Weights of a small transformer language model: 8 layers.
Each number is 128 + 32 x the weight over its row's rms, rounded and kept within 0 to 255. Layers, rows and columns count from 0. Numbers have three digits each. The size before them is the row's rms in percent of the matrix's.

# down: layer 4 MLP down (transposed), 512x384, rms 0.157, rows 107-173, columns 320-383
# gate: layer 4 MLP gate, 512x384, rms 0.155, rows 108-174, columns 320-383
# up: layer 4 MLP up, 512x384, rms 0.165, rows 108-173, columns 320-383
down107 100:107135089115170085139171149119114068085101209135121136184136136139132071153132136128126129124133132122176095108051069086170170112140152074118146196109166110130113082153124141155145129140122092
gate108 100:079127126113074161096112133110154175115072075120094079139132080118133147143176108116126165142141159124127047196097116118052177148131146164099115173056114123148085133153157121147126127140129153
up108 102:121119119077115168171137184118149113106153127062186066135164160136114199141138178132153152088118151083139118099171078122157119142149158120086131122132148182100171195141135076124160202127146119
down108 103:168139078112109110114140075101121111094157054173156154127123169166110160178096134147119119140174132194130111130125075137168128084089126165132161098122139150126113185066113141112137115125116167
gate109 104:141166134127079182114141171105134153106101129129115132158166108108129129144138117066163090123160152128137157137126115164045109113143145123171088158100085172081211172179136070126121173071079166
up109 098:125070184154189226081123107140116070172196110126178159151156133155130129106137173139092109142134135148163150190140122081193087185159145168090123129139098176065132097093146104160106160117175126
down109 100:225106169206128143136123153131111103107174166132096125165151175155140102156142072167082197078135167121139101158147107104107147109125143095164131179102134141104104107135150121095104110125134131
gate110 110:134108150116154142141105173068086114169171054105150063122138111173097120062062118138163082152122154125130116138098102116102055193105116132199096136136102126176133123099113110103038175145127105
up110 105:146158182133129134169152139136134144120167185143154126115140196158101098211160138074132104161129166129138184159076118107081131105148183112124157118182114122104104170128105148138107135131046150
down110 103:078104131122152067173128085121169104105101137151141107160152160114154146114092146123158103133105098170150157120134132115113137146126143155147174150104069130110141135119138121124163103139112140
gate111 089:123122149059092120158110169177119151075118115101094088079106142158161116126092143117130085159096151070089131137143108160191114143136126109170146143142078143120137102065169152098137062141080058
up111 095:175144119139133169163072132130128175203120145153118122148070063134130123140121104124111086156138150164151093171090173164142118167092124153189143120178131114135186134195160075142098110093126180
down111 098:156149140095115099128112096120102072113167255109164096141154152130136047121149173150150166078143117078129153121155163123193092128129132134118100132060097153135121132078126109105200106115165051
gate112 096:097123067137099119172129106077112155097151103108135112130115142132082099102057183124119141148137113135092091120123121071102128162073145142132142076097135199123107091114070128139107132086139175
up112 093:149102137173152128123196055140209193120127166182079111108134181154122113101120165059146066070113157145143151111127151103074147123137089149107104112109169139146145093119091130082116140162122168
down112 094:144113137173174087114175087179125192136128139108041104116085133089093110097108149096170127095115172088136150138114161114162177124166121130096118141123119096157168143148133151222177097119190183
gate113 096:154181157123109119115149107120140138141133132094172121129143160063107149181099162147134063145174161140109097118174054050102095088145098150172170168159138079157101131143061149161133119112107123
up113 094:141084169103170123158091176117149124101163085123126130123145091152121138146115147150144129082110156158134069129140117148136124130102120104186091153107113127167124180116148150102113093131042155
down113 096:131147081117103085148151094127143146168135151137204117161129119134166109138114182112185090125172143164062158152074090101043096123117108169148127133151055153159130142134098099156140148099189090
gate114 106:113142117132123155118132133124162142136118123128078121100087091101181092123148135126101102091122103155105167103111107118102098169131115136096146140167042193145150107128121173169103172080116099
up114 097:095134131099071169134144145095114139127140146162148134129138114162104166076078106163169144126087152099187118175065158151192148090183114085184218120164156149093133095088149080146109113089090091
down114 095:172128084175136111153117123123146132097123117104173158099137125118145168162073158151120149152167130128160135131150118136132115165122116117139158144151156136153141152089141074174076135147188169
gate115 099:091093108103130104205133069108123012127138163143153096137095109161152151113162102159118117085072107080116177152087039131123086073123097145128123174095178132138130115159104135143103106141137137
up115 088:152123042104166148162142099085182181170120180116124160136166156141146163069097119142096088143128163119085088058097093150161133169176108128109093148160097094120143076124112180056100141132113091
down115 098:101108109170149134172140095167183122121202030093133117113143120079150108111116089132086129117123108142042109162052169099165183109091140160190170108137200155105095088172187100150091116130125162
gate116 105:113090127058178084159091102104106125114173161124099145084126105122146114109137090155060083144069126183082159172110128137154094161087124192118087084129104134115123081129128189145171100131153131
up116 098:080110076121093132187123139107146103143128103142122199145190119174134105106148085138164110080108177115125039096107121141139143066137105126148110123115176124165101096098137184043121150087149124
down116 101:122124151124109141054083086148103109165085123127106144202142156130139134154155175073160205112157073104153145100170130112111129108086154102140072176118077083154140114160157104126106193075082149
gate117 096:105160113142117091187143121121125110112141109111092164142125128106122124066119120031080136148097110182143076114120098161094076126121084129099127119155106164158115187118135179102086107107141150
up117 097:122110137087138092093146137083089149113065141129158088062113108099089152093140132177125182048155135138084124170156129078138154151103127161140132079131121163118160156102077131156136132164055134
down117 097:124109121107130154175083112070094123114155120137153147121116161174125126133098144172102122204110135117079151143129143187153187168114114159116125099123107140141119112116162149088137160104096132
gate118 105:111119138110158156110112068129155152178141134088116120100179119127167132172147103121152095138132101128136140126100134149107096092206117119197140094159065093203156130109096140131106133071138170
up118 103:129159085143188124162173085167085104150153163152134138167213158129129114125090094067120086115114118188099133119165118115091110091105128120129126080158142106136166132152134132149158158143120181
down118 094:178118106150114175170134150130079100103159188146186138158124133150146232063108142131141155098102135100088094178123110120102116152193112133182162132161150142152145132106117122079099134135131083
gate119 099:180149112154164107116117096162184108133126157208179096134118139086102177123138097151172118127071142183129104079089091148136089151153143085171163114083159160134107109140152107126162127154138177
up119 094:166095053129127157177088161149139113086122122167114042109108160166153122125078178156210173136116153150103132121100132148116120063112150091055163126099102139135136107139123083129090149145160124
down119 097:193137093101133132089144087107119063169191048143118122111078103141121149115129141134110116138124102107104109164170200108184103144103177143172170151134172110204149109147149187067123129158130103
gate120 101:108081167087112092175157069104109154131059047120118155177147063113121134167160112083175152101115176147096106125142111140112126113080124108149164141147068154125159152171115150134142148153124117
up120 103:199142145087167120134128117133071121151092140176169132115143119176125110152097137074119154105117175132083160204117163038091114131092050070130089150094125185095135085148103133110069120106174165
down120 104:088122134120177077135152153150129101096150172073128114143099102118161091118185078096184121138113118088144130132163123117144162110108124115190131113113142154130135142159120149135172078107170106
gate121 105:155100086158122129138102085131141084093136188166174107136142114107093152118104111112176154144139125106092179120077106092098161146084144159116094141176114126139086227136133161125164083118142064
up121 105:137102151073128182129137142120133082177153106170155075138123146161142155093178095128138144123113168142157110155120116094184073167056066117123106180180106108126093146133174143120229148087126082
down121 099:156134149040143152153120104086163127108119094153202151141139171074157138154097107110161148157100197110074158119116158138100057151110094124147133147176119119158124135079106103110118152138162104
gate122 102:047170198160116112085177115100146100074083116142109135131172135109188151109126093080163125149126161123174103120146096161141129144092157120109070115068119135064118128101110115094088124121142112
up122 102:105110076100182134163117178087092200148148112115102176117115118081071135142122169128138086096088160173084116175114196100096087150090161140092148108191149196135134113159131099149162166143153184
down122 104:135110131185101148181192111124106128137132073113096072148130132167109136183120121095102067111120119125079111144120094105160159118075077148118094143166076167174106151169123115147130136150130163
gate123 092:088123201204081114123124131167118112149113149106129085100080106157063169111100141128086099086154156139114111175131144136191136147138139159134102107099091151206138150121140172131113138125159078
up123 098:131068074072145197137150100096095129107128148153116067102099164157135089114115084110158148120138117100088100107091180106125102135105165104084207117118184121080122127162104147119142110096185118
down123 101:101141211112164147126086109120136095099142225105124162114124142157112131095159182193144077088104140057127146135135077169147126103125066152145141149045122159126108171203146083086138164106178121
gate124 108:096068100131104131130147098098124070105125132139167237118131165141125126125142168091159150116166131106112093106096158082077136103169097171156035160094109159124136107169141075160130074123124120
up124 102:130180143121144105073111107180131146082156128131107138137086096134100148102076082149119164112121091101136129114153103148152195086109112132161185153145178107160162118132122153175124077089145140
down124 104:177184129082085093088095131087183192127057143159146129117143141113169134128180145086060145162062151169100160148090112120190118145138115130152134121119153132182154157098145123140146091166121154
gate125 100:134141150138132144146144122122161125190139099115120107122148113152163121106193118068157161171122133130107143193100057120106017158091192100083096154089118096107117143173163095093099104107138085
up125 102:091146161122112104128131136141101134180141116129105155072080078153144085136156205166092166095146063114140125120124152126115132114116075110130165117083127121133159143163111088170123110077147165
down125 105:121126097153127161149076104139115133104112114095093141112094125133175147136167110087112147128129157153127147131182107089136156107122158157097231208170146115149170178192111146115107083125073106
gate126 103:134156143114100115146137113105111107131162121164079098111128114151145156205206153144095103159121160100166137148157131113087105141119121087144098159171124097154114146130148082165091102114075119
up126 103:132109103177107101187144135146183155144178103136172161152130133129119092158115097138091089155126175139146173148179134155147111174152100169178156123182124153186167160125149056095157098179151091
down126 099:107163087120117127156177092124109141071145055107132129144079083140097159098105147206088179133136155146135141143095224142104100153124121100146105090146185136104085115123058155162021065150156122
gate127 099:144136193100116145124102104130122127131172067114181151131170153075120173179137107108129139104129100133127083182127083151143183157130156190116056140169122161154055055143145120062099194099117116
up127 094:167154161110080145102083094124143146119087118158163092130107097077127153123120047130110129114138132098083185104067147120148103086123123157146136149102109186150138157141183128117100136116198097
down127 098:185145081138142186156147123168121100135146221112085104106129140116123127212079173135075141103112049126128122132101112163124114162189140105109157184149151143157137139152129179127154188146121129
gate128 100:126164128115086080130154141152085110080162035082146139101122156114110142127142142115166174142135155112152110077092073098107152133125190133167099106108121118094146123169067142129096128098074091
up128 109:127142158134108138092158210117129160135142134151124143138119158119100136122123090135071123113197083152165103125157118076133135073076087115101143151163067131149093103121095125089139147111073061
down128 107:076149096086118126153136137131068168140159117119120130097124119172137124186110126129148060091159120133122067143146129094110129149162087100180122124097150113092097078150125062096142136069080102
gate129 101:079140078154132108129137154127105120126130150136167125169179112096141170134105097139143156092162099065082095118107128169122099135151091102202094083123170121191142139174126112129092106133142157
up129 099:107159169111085131076152116155182108126099094070091111080094119118159130136137140135154127147150109209130143155183118086140173132130156091085129124107123084060057108127134172122197142076152131
down129 097:168113135136061141081118137146129116098130099090168111136163098145108120159177110137108149155151091143137163109131115158151112069129096110030074154079107114102122161103087081167120154162139129
gate130 100:091151139116108097101075089096116095110088117123123157113089157163107101150145162098145109195164175168153111108121090149103080171119184103122132094122152157086127108095123127144150165141068091
up130 103:115141083103134143155097088098139100115120181134106192160112132118202064075156136090115091121031077094156113079183148096148128115101130111133147197139169165213170143102134119147141156173136150
down130 103:114104154084129155113101201085073099125120113116143092118161111121158090119192078104137119142084094155123175103104105081099140109092101138113140087193137101130127128193125159196107130152173189
gate131 111:124177130147170154147116129056110100110120123153056097104090119196112108191186144202147130153108103124148123141113140080150153129153103179137166175123164119092150137080125154190176124132096136
up131 104:141207124097171131096095131163158096145163144149174123104153140097134149165115203172189108114104097087056131185095140112151125117176115172118137094109096099126167204117150095135131107119112151
down131 105:133124086106115108132065125168138194177099064149114161153121120089145104132157112149159110147122149130150166130124066135133178098115104159138166120158136152117116162152185101146072075115050096
gate132 093:124132058129139053195146085144100152126169111155088124145180105134122099103116102151148167148159095105102162062098145125141139159096157180186108111155134119137106139130115141117166110112101141
up132 100:081135106173130108107078097144155139098103128172109117134143125089147150162125102118137139127148203060131133115078164088168160100104137146148104111066134104100097167131191166153133065102097099
down132 095:142095068180078130156116156136141142059134126090094122100119170171111175144115088150160143134127113099136147051116101094104156140132177172143152116069101080075107150129138087139120047142121133
gate133 098:142097135151158129141131091133148113135144122157152126163116149132076170136168117115115114105118099128131083196042137120135100137140107140123140196085086136089127124137152141126101082123126107
up133 098:134108176090142117093182116116153146116140164140155106149059110082121170125156141124067167122093146091109129084091139131128092133110100181123122142102131125185117103084099137140073144155153126
down133 098:105108092139128118146115155104099116141147114140141098182140112123104154142110084108110115128108085124136107151128177112159166122124103214116167165159119148171095146202193163146148096148144136
gate134 090:079148166138123114170121066110151079123111104090153155154139114141112187110138090129102125083117069121143096160157145205139170122158131098109132189125090104141162090152179107136138150151116126
up134 092:158102100148110136132132077161150203143121102136108095065108125081100101146118098124074145171162161164144132122160106076133146122106159117110063133147146209130150146098084096109161156073187133
down134 094:133112118143141070095192128158101134152092060190166164113138148110138161103111112142129100126116083101179113084159177081145129119090096138119111026112111133126146162102109165183179063197126130
gate135 089:098148114140116145088086069115115102059124067112129072075140149097129120115129080116188140109091115136139162110156181187169117086173144175047137142128114105111097139107141154046122161116155123
up135 093:116103133146117149128058152150103062078128093157112073127124181111152108106110142120125124101125211123080133164104147140112077127136130130105126179132181119111089120115164129067123103128099154
down135 096:161145131133175120176123144121118136152104203135141115164128104115121142106138065182133103064142135074133073129109165150200147167084111185118178105130137159111103173172145128102104130142141075
gate136 108:120114151157170178137127167071154095158120115158108208136113138078131161097121124137078133072132160205114117117133149139162109147081118133128182146104159145104140097086193143123106192158129107
up136 109:090118170109104108142066110158110088112096152190095053124067123130089080107093061147095129100132134081091067185121231145131131092159191101116124122093085148141113115176119136108182201137143170
down136 107:122108136117079144180041104174175090111093225139160056155131116136111142145097107194060130111159157097125143112143100152113112116161128127129099133161130142134141153179139116146173183178188156
gate137 105:136114151097153140132176169111130117130173182158178142142152076125112144083077099149135142149089039166151160139068151112085081122179122230103134128141101136169131130148148146075085123153085128
up137 105:147151195158080081155115156148130188182145187174122090093141155106082146206090114175192146083170171077085157150119107140086157166136197140058102156185118104092090128142174157122176111108078125
down137 107:112180070149153118142057120130096098142211118119093160171133159166160106156152115152119145134142105154167162126160157168133114122025154121029155114128172125107147118130108150139196135156134126
gate138 103:154167099193129108125169198121112099215119110122071135128071116153164083127153184153139130118140149160156013136185107143161098113147106116084081127180096110088072083154137073068088107101086117
up138 102:151142118145139163131073089120180125121127173138126158128101166173123178064120134139120123139141126164149156112124142153121116105098100109160121147099098179087110121111104083119096125121102127
down138 101:112068059191091112123116095146153114161090183120143126139175100119154132151134115199106110123163125151095138032134163158125163153117129126071105153072165123104112089149062103105045180177152116
gate139 101:102164090122140132118212159068148102118137150144154099101068167104140079132145205087152175121129171114117141161107161142159086149131152185083079111129129062121128114138103054090113155138138160
up139 094:108128135116142109124126100086099076126074143096117021149107148190112129095138093118144155103135182127120144096136153150177156101158120117057065106099124107141182158088093107114111117160111183
down139 096:115072168109105076054186187132117141132116167142089131171108123154144146118129104099150186148107137093173138137111149143166162110104135133136166093139125163108088116141175136051102155121122179
gate140 109:077110184107092133126090114166148148154201104103138133158155110061166137134070103074148132084145158135092064096120087140112118163184123124150122102168134036149119106118142132043107145129109170
up140 108:144150075112164147094167187181118113079144074143129137133158147082126158155133128075125148131162131114120156162136124129144125146076110170125121164057105157132154170146107165135147134096119127
down140 106:119125134143164142146197125144113098162130194061117122134148121153174165153095123138127116073168167082127099163165172149125082155137087156144117127153048110107176141129082141194124144120120186
gate141 106:110147167117127113121105118132073108175083107126086130162115055156143127036081156079126186101131136135119052124169135138079074125121169186161099099143140125164097132141053108136134139123071135
up141 108:137127099162103153118118155101164097098139160145164214076141166094090119163123129154131099168110190133137191128122124147091105145177144106131144068179158164142151109161163074122193184075145113
down141 103:109129120140121130111133173119072122111145168130103154074174155132070114131120109068163082162176101186155107119156160113097176106142161115133107096100101120141171168166194136161148143106115099
gate142 100:160203156171163130153126150155154106118063132120121100126118134142104155171122123216147080141129083124144124173144149156118143109089099140195146169149102103144158143116067117121101104158145131
up142 097:080104101157122092153109157100122140107063159104146104145161169065160117141117126123121129087169124139178139067092149131119119118153145119072128141149142139138074101134077114161144122183105141
down142 101:144091170104131143139154117089142071119156255171132131050126139072122072132131141117075125141085148111117109159102136138134155177098130111126096100155125088091166168148148109168132080080147078
gate143 095:161099121153195128166116132161179194158096084126150105138197120104091162116189083073129160120093133123145092118096069128147129114100103115106143169100138091098159144142125144068118130126183097
up143 094:096124116143134150099104151132109154178192120104142202200146129121119159101099120113198113159082131098074132136108123118152133167082114147144103131093124199222142090134147097119110132091129109
down143 096:115117186094143086141171121128147066120067188126128129129137143137111161122169069083136110063123151123134166115101128118111149089131112179139151195089143157035117120063049153124084146132152200
gate144 100:128055122098145092129145118114161132092126080155083126129126098101147154193089146054165163166159122143121133151098080125085120104105134124144160104156126094154056095142084134108122120193117061
up144 106:105154110116163065151101139193111137079074135111150104080191181154101158125074131118155132152160190093155134110073126133047086153121150093099121178117127107147141131111201094118111117083136158
down144 100:125165196102145125094114146130121099125112118068148130068162140178100163163138098123077207113173117131109171183120154132120110147135116188112118153184081109141153089106145136140097141138202173
gate145 102:100128141156116116143119132162112144120167147117143150109150220110136116165133078138124123151174141161114155146127117111160174118101133132166154125131099088172124132045110072136149196111092125
up145 105:164181088114073127119133097157147152154148111142133177072159132172145142157144088087127142152118151153113142112134224187153062082110135123148145107122115081177113113137130106108138119122154109
down145 106:091147123147161121064146100144089176135157112150045124100146161161126160133105142124112140142161133054187196103135156083135142086112130123111189130121092146180139158152133112143169121138109116
gate146 100:108127069133130145134119143110103111206139136167106145119089122150150150099128162105082102122140157163118091138145165121066117099098126193126143104082143144105110100104094105094123096206196130
up146 107:143089154104134180122114135103124109038103123148128173141161124111140109136146067163148050163127163130165128107165169168083161112087089149129172080127153117120145110157134166119124089116099153
down146 097:125055109127112104111130091148107098121129122177093091122142148129128098170146066157093139140133133110092129152130168132106130144085130150144166113129143117140125115135106123142102159160146151
gate147 103:136134137111116095117120134161127113116139146079079087134164041157164168183148110127121110121188112134151131143125070136088104167113108143137100152116142141140131081122111112138050144137110117
up147 101:112151133104092087137096105113190122125130065177165131079134134081224141166115151118116122170168145106126161131110107175080156105085142125146102063135149140104108169114157128127133152066122083
down147 100:134099144154148133105094087117189180106153047119164102129162192146178193135141059134097140088115139173123125105110119211120134086163126152093161177129102123121146145176117092104121144109107179
gate148 103:168139079097111133153079092141066147113098122106094155101130163111123146175098139149121174122108105143157139112159165128098134135141163042114100112136104150076095140192077088149165144134126154
up148 105:095090089115090133143114189081065168171137117152034118097117115135156071143134129151129123186116138104143134121095190131141143123136131139153102134146121106182157163136112104157138092104138126
down148 106:092122188079159188137125098140099170152135122121107145117157096114142100101101128139177153128069165033134139144132119142155091134134095129153160034130120161128123132152131115171109131171129133
gate149 093:097179122151155166173129143160153114097125077078082109119089124094145080113179138111101097135086166116110100160116086133116114145156188156104075089150139147133194171049130112130092103125080115
up149 098:130173139164107161168159158157115114128079190105121180108112137170087082087098142110124088119158148149086077132125086118116099111146113137109124083109120219109178145124162108133113106132163133
down149 105:137169137120128121094079170113126139110131060120120109087101100192112112123128128093130064128121146132094127120172078118134135076224138138110082065110132142089115119152137093139119135145117135
gate150 100:141097195107154116084151120146115136072156136135154075123128111112173116107181121128177162141131116153194207139122134118148098095079194101122133172181141112096122136133128128101173151143126126
up150 102:134137029135146109143154106106114090134135109096108121110103169100161133169123136145091113171172142207094112134118155125178124174121096139139162108152073200135136092124153132166169058163157142
down150 101:163164108152111179163137101104134139131111078117076116104107160124170099117167130123129130164172121156152080117121142090147118186097105068163143152152170113159126095157097111110127081126104158
gate151 097:155086112097096121125140090104120088103125078167126196124112107055076119142115196085164156121091088122138139140117128160181118146088086162112117118109147141113110122156113193118114127150114146
up151 102:206092064082111127179129111137105181094058067154145165129087119050103115123108122142150121106097145125127132096107137103152134134090141183113061133130094135159136122115107142087186126124106119
down151 102:119117112154103120098167172123081136121153070152097145142123106074138119097109151112153153097149143115138124131135118080136129090119114130127118075093092152112110180153119098141098101126108140
gate152 099:137126099116120170180177110085138131129121104208141114103118179129172125162153154088118037180157128156079151153109093105159147133120124160162146138126099111176166092101112082077145109113104170
up152 100:188137171129144081117134149146128179126147137131125174089126147146057169085129078140153098159095090112194106131098188082125117086113166130156131160144102174151149143175121160176103155173128074
down152 102:128151128141149111137138104108129131148160142093096113105102142147117151102136127172082145077110109119097143062161105115105120120116101079094107154103124221120108203158153110198202158187115166
gate153 097:106170187140165109124139146111151115101082150136164089149117084115150216110104145124141094169177127072127141135123118097148054180154137177162128088186098155132126106129160138131116144129108109
up153 093:129082189139118090162148177083118071131117097121120139123117125101160081151089069116182160087125083170145131128157055130147162130093090138085151140162134150105119135196116110125108115153093173
down153 088:155145131143102191096153153187120087086123196131090071086156173108133142122137163070104091104177151099120083088090135096110178074140150094167172125123133084095112123066079089139147139098151147
gate154 100:117154110126173147121090142154118132103211115095116086095112146139079134122144143084106122105164104132144110136139176165143066105135079129101103136107162140087120123107103062129092115064172180
up154 100:120154141142175170122094119132143021090112187139085118122163099110121127203111146137159174124150126111090114139115137166191148155155116137128164087100148112094150093129122196180125122136076153
down154 105:103117130159118086159101110124120121104082168099114101118161104116104129119118109115138142133140134112136133144166111097087139193163104133125110150129078135097051201107105099081205098054120136
gate155 095:113149146146205140085176167114139114121084143087103161144090121180080163129109124090086047101111160123171090160156163117137133099179182144112124136138085118154079123133165101099090087146096084
up155 095:136101142106124075099165091119156146131100157149157083090135091152203116095088168143064162091115129145229158125148116079126166185117166122173125141142107149102082059112089096122095142103121104
down155 098:142068125088082165128138121140120171121117161105133087184143126140121130150095130132125132192110100163112136104128115125098175160198103123143163182127121118169086159113164163152142138158098151
gate156 088:150110060170096150121211110131113158165163130146128168122161110162139112158124127035137138180116065121113134145056161120125164159050140105127095123161206097131141060165113140186136105083071133
up156 095:111076044154180097119148092151086184182158107145193128149102106137167090187108135127111119145181093115167116121121150059094172152124076092139096157154201148122166081137103134156130158141129205
down156 099:080150137114108141138107144117178093044112179107062099135127178127121156102121117105126112069155151108113168081172124150190135111145121146114140158120070098145115166117157107101119157199134076
gate157 104:157107112131120124098104173132090096104066089146099097127155069152132137139148113165116119148129154162103122119125093102145073133076084057135142125183183125097142136104123163117096161125113083
up157 103:123104118151135122117120147142145135093124163142107154127064137172075127156111125154100127142085112161117093135113190132053098150160106137158137123166126127150111124162100135130153131166135092
down157 105:131121114155125156145143147137127105174154027108054185099139131127094133082134138128085129117088164129126133147180084152123159152099146079155144167106131124126102105146156164115156155132069108
gate158 101:115098147067134163134134106110160192104122147098070063064073128171069101157103087141165108099183132157113127115083126127118095134127155141140106120134103143116162173158157124161182182130099145
up158 097:148093153179090166102152094137112078143084173137115149123115133128130115168102185116117131095147128095108083207088117072127115106145117092125174145139128173124152108106088084200085132147143166
down158 100:112128169143140110096109104146110114126062201121114126105112110149141091130140152125107143139141194146122125123101156126166123160144156057092111094185133171186116078096110123176127112113121087
gate159 098:187131130110113082106145169138100133118149160177092116165120067118160120057111144115167122199146171127147085177120118126109150133128114170130095134118123141076115149107157080155128186202128119
up159 096:159126097170144119127120183118115090156154096139185132127170135144111170142168159171151085158063120115161095105109095067115165145051150128135042176106144183120155181164134090100081129096133127
down159 100:149131117086156049087142165126067103176159192199131145156135103119126150139069163139119072189161100124121128142129093098113089074101183150140117105117086166090116146145127113130162087115090138
gate160 102:106186124132121160069104173109120127138145077114128092089090174095201129137203137169117151104160094134129134154109167127107078127118106132121121085129109146137137143134139113136064088129156130
up160 099:143116110150156128118126090179126058145176103082130057168135056116180102139149191152125119138155046124092136144108117122076159089111141054073136110092126067135134127135124094134120111113151070
down160 098:052083115104105142084060131101102083162173103135159135191119121113135132109172126179130097165154129150138127140142160127108063109161153124140105112149110134133120150108104136157095073135121102
gate161 099:102088164123160081158102124088114134084186102170145128115124104169088097157141199136130088120104105105127158210161126133094112121139103155104118096103158119108152166137117026166125105135147131
up161 096:140145146159087117136094110178103054137175163149102144130119128126154114122111106110155136088092143127102117104202094095161104136140111137095109110097075153141140169161127144126136152209155111
down161 098:213123143143152169080151086114154112115090188125151127154155136125136131151147143093119099119092186090123107123104065142143110160170085145129075139109106083148080121197143156131079081107146171
gate162 096:120169109091095082125194106154147108121074205097133099145102142074063106074118079110160114141125145171173203103111141160134089044120134130119163096128110125105158126102136132140078118159190177
up162 093:093125123095110138100125136117154093130190137184196112144067180083115158121140127183079069137095113091136160145123138098058098089114143153152156078129158147148144052183056108062180138126154184
down162 093:103079109176138110125093152173051112120155148151071175082098141106130113097139123160194143123149164043181114125118117158094142129177129098073113096131144178150088162146127116138138159113125137
gate163 102:139083081166123074180144138136104103136059085134174103201134052135142118061175124126114134218089078095130123083090150042136113135115088168097146131125078164142158123136146180142094107090138096
up163 103:139129211119160063173113093143082085097136110156153097091158117186090085149112118038108143155133121082117157118116146147163163140138093156072106103121136153120158177117136178062083131110132101
down163 102:175137163046122115101088110114152079105147221105179092109117099136149130092102161111136139125130122129134117177067159133128130142171136141131165120183138132133168102119112131113179153147139109
gate164 104:140129077184066105153152069134141166145100095174070157125145143147152116099111061110142182125134120119132161106089102182128153175103146124149115094112151121115110089112151039092118117109095072
up164 103:144123135106124114126189125070166119145126122121141108128057105128094142143121117167066079107158207168146109132041147095109118156123142157088096099096140119117116057101109062173164183092050095
down164 105:127139149127121111102103148088132130114132193162149139157113122107121132129176117098126135121154184159170111172084160135094082176177134057092063099124105131113167113109074120070148084143172114
gate165 103:127119098145176190093106173134072073095152142172143151074135067146048096115141125122133129074091128155127125119076158126117055214131086132134098130099122067133176163163122091106074104119135109
up165 096:103196112127143140112103121170102162133109071131103167150147112113169118100122162129140154131133094105154138157138098103079107079156160168127131097194184153143157116088086129129175118187187154
down165 097:172116132118164101132129063072177164136100084091166177142130154090146110118105119070109159143132074120171126099107100166131063160141103161162150234151116144144144136142146141137108134056192069
gate166 102:190083127136072095122121094136061147140166119113128113182127178174132172155086108127197148158167090080163125159111118118115095111084135093151143108161151093088213109157114101039114086073095135
up166 104:139144105124123093125105174120098081160117099153165114136062148207091110154115092134108062143152127149180147097116153096108085099130189112111128153170117127153223170164163164130152081121139087
down166 102:176191097114127103198152126104100124148100063141102095150165178153168077116124135115162111143134112047110113185058141105062069084106103117135174121183147109079118113091091130103117144071111118
gate167 098:088156105075143163099181130135156137131172156175106142147172107149121126084109144079108127101104212119102100142079103125080124156088085112097161125168132185156116085094124180088150136180176090
up167 098:141058193117093113195130128179151190135129137079161114078103093146086099080152085087158113084133103134194128096093114126128106124106168130202118113130081127181097124159150151187097152146131126
down167 103:068131144126120072096173117094165117123108142126098119115191138133172137128132101143096141080141158071087129140120172103109127156085119116120136139177091156134112115101154124073149121121121153
gate168 099:104134070101160124141188145125108133169062091161118148147078106156114190119125090132112152130110126150114166138106152117125131143092085119117110106100164122159179140149165148116157112086093127
up168 099:109139137153156157175072139057162140088163137148131113098150111114113152158134164116118108095118151135123117165090111142125085113145164113111146124147108131121067100124130139142141152172104182
down168 099:074095163149138169158138094074117115108147196121163134211193159119126165180164118137166130103174173148136132131143085101123109124175114141123161097117121099089119148134151131103130094125145153
gate169 106:165118138127110123142148143128149181104149104146191139065094115149160104144159131070151153113128100176139104147075124136137169153144129148107141047147168124192132120133130173101144103117162116
up169 107:149140130101060143068143119125132054112117115116177103072082087183137113136123128106105142127089122113161102130128128125116114115126171162164132107140109105152118148137144121146171135111158112
down169 100:099123129106132098148127098096175149099099114157109138138111105158110129115098138145114143144133207088140165158093116093059174179078116144137124121147127141133157103106124131105141079070134108
gate170 100:066119122104132102111136109141134142179138083174088156096133142101155154156119121129096093115100127155120136136111138130111127113117108137129080106151164143107101132126115117081102115114096096
up170 101:183128142065176118071111198123114121159138148104168164117117112121074070127090096154123087142125147132137102148128155137135098089131077103159078099168163145095087097128102108099128136098140094
down170 100:101093174104133136064105118119118091114125031167135134103091079132136132187137116175100184155141116151133185150108165148157122138162074188158133175085136089103148107138131071119139100081119170
gate171 099:094127131172090094121185129150122111136089096092083145137143088120115140107115173095096170135122136089153099185116188121094086155153138154129098094106158137133127167114125122107128058122122169
up171 097:113114113107149113156094126117117129079111082102082165127144124081196140140050142135144112101118170128092112156150115157080098099132178110150107109102137170168067059118116149139117087125105103
down171 102:125132186152103074153146143154138131126112019099143104115123106189132106088146128202163133136055144148107106050095136157087075130156160114157125097153180129116109153102162134136134148089164106
gate172 101:128129179153117150120144134179160101133129116188113113150174105167130147181109144134143071147129169132166149191059126149098121121104091141112137111134184112160147129131100152078144124080191110
up172 108:156166128154097134124162115129157136117083115044154122116138107125121118105083156162172160117087148114155172082098094156129178117055156138117127083141144128099135129057095156103095125142104174
down172 101:091177086137149138140128166143200186133113143111202126107155126140109086129151127132077112099115167139104116150140128154105160109152141156132133157107168199075173116142167115150126142126114121
gate173 094:201125166148171188106169143130097098115170096163156119138152149094123086098104103084140099170116097102098124057115126155020171122123112213127127139159132158125131134056108103162113126105145129
up173 097:150110183138156111132126141141035098150125140117126122105131182087098141079072151166171087145140162129121096067137091121112137174164210110079147138106106186085076155116088122170159112080184182
down173 100:164121101124143105151142059152166124149175155122122179113123145073098155161106128137168147156123098145117163133136199113128149111182118143138110164138089143123153139116175128161109132128118124
gate174 097:095075168154071014042147150126150095047176125049085109126096115106060136200130135110110079124158141137152138091134094192124096093064163135078108124108172123113108080097122162164102155170185152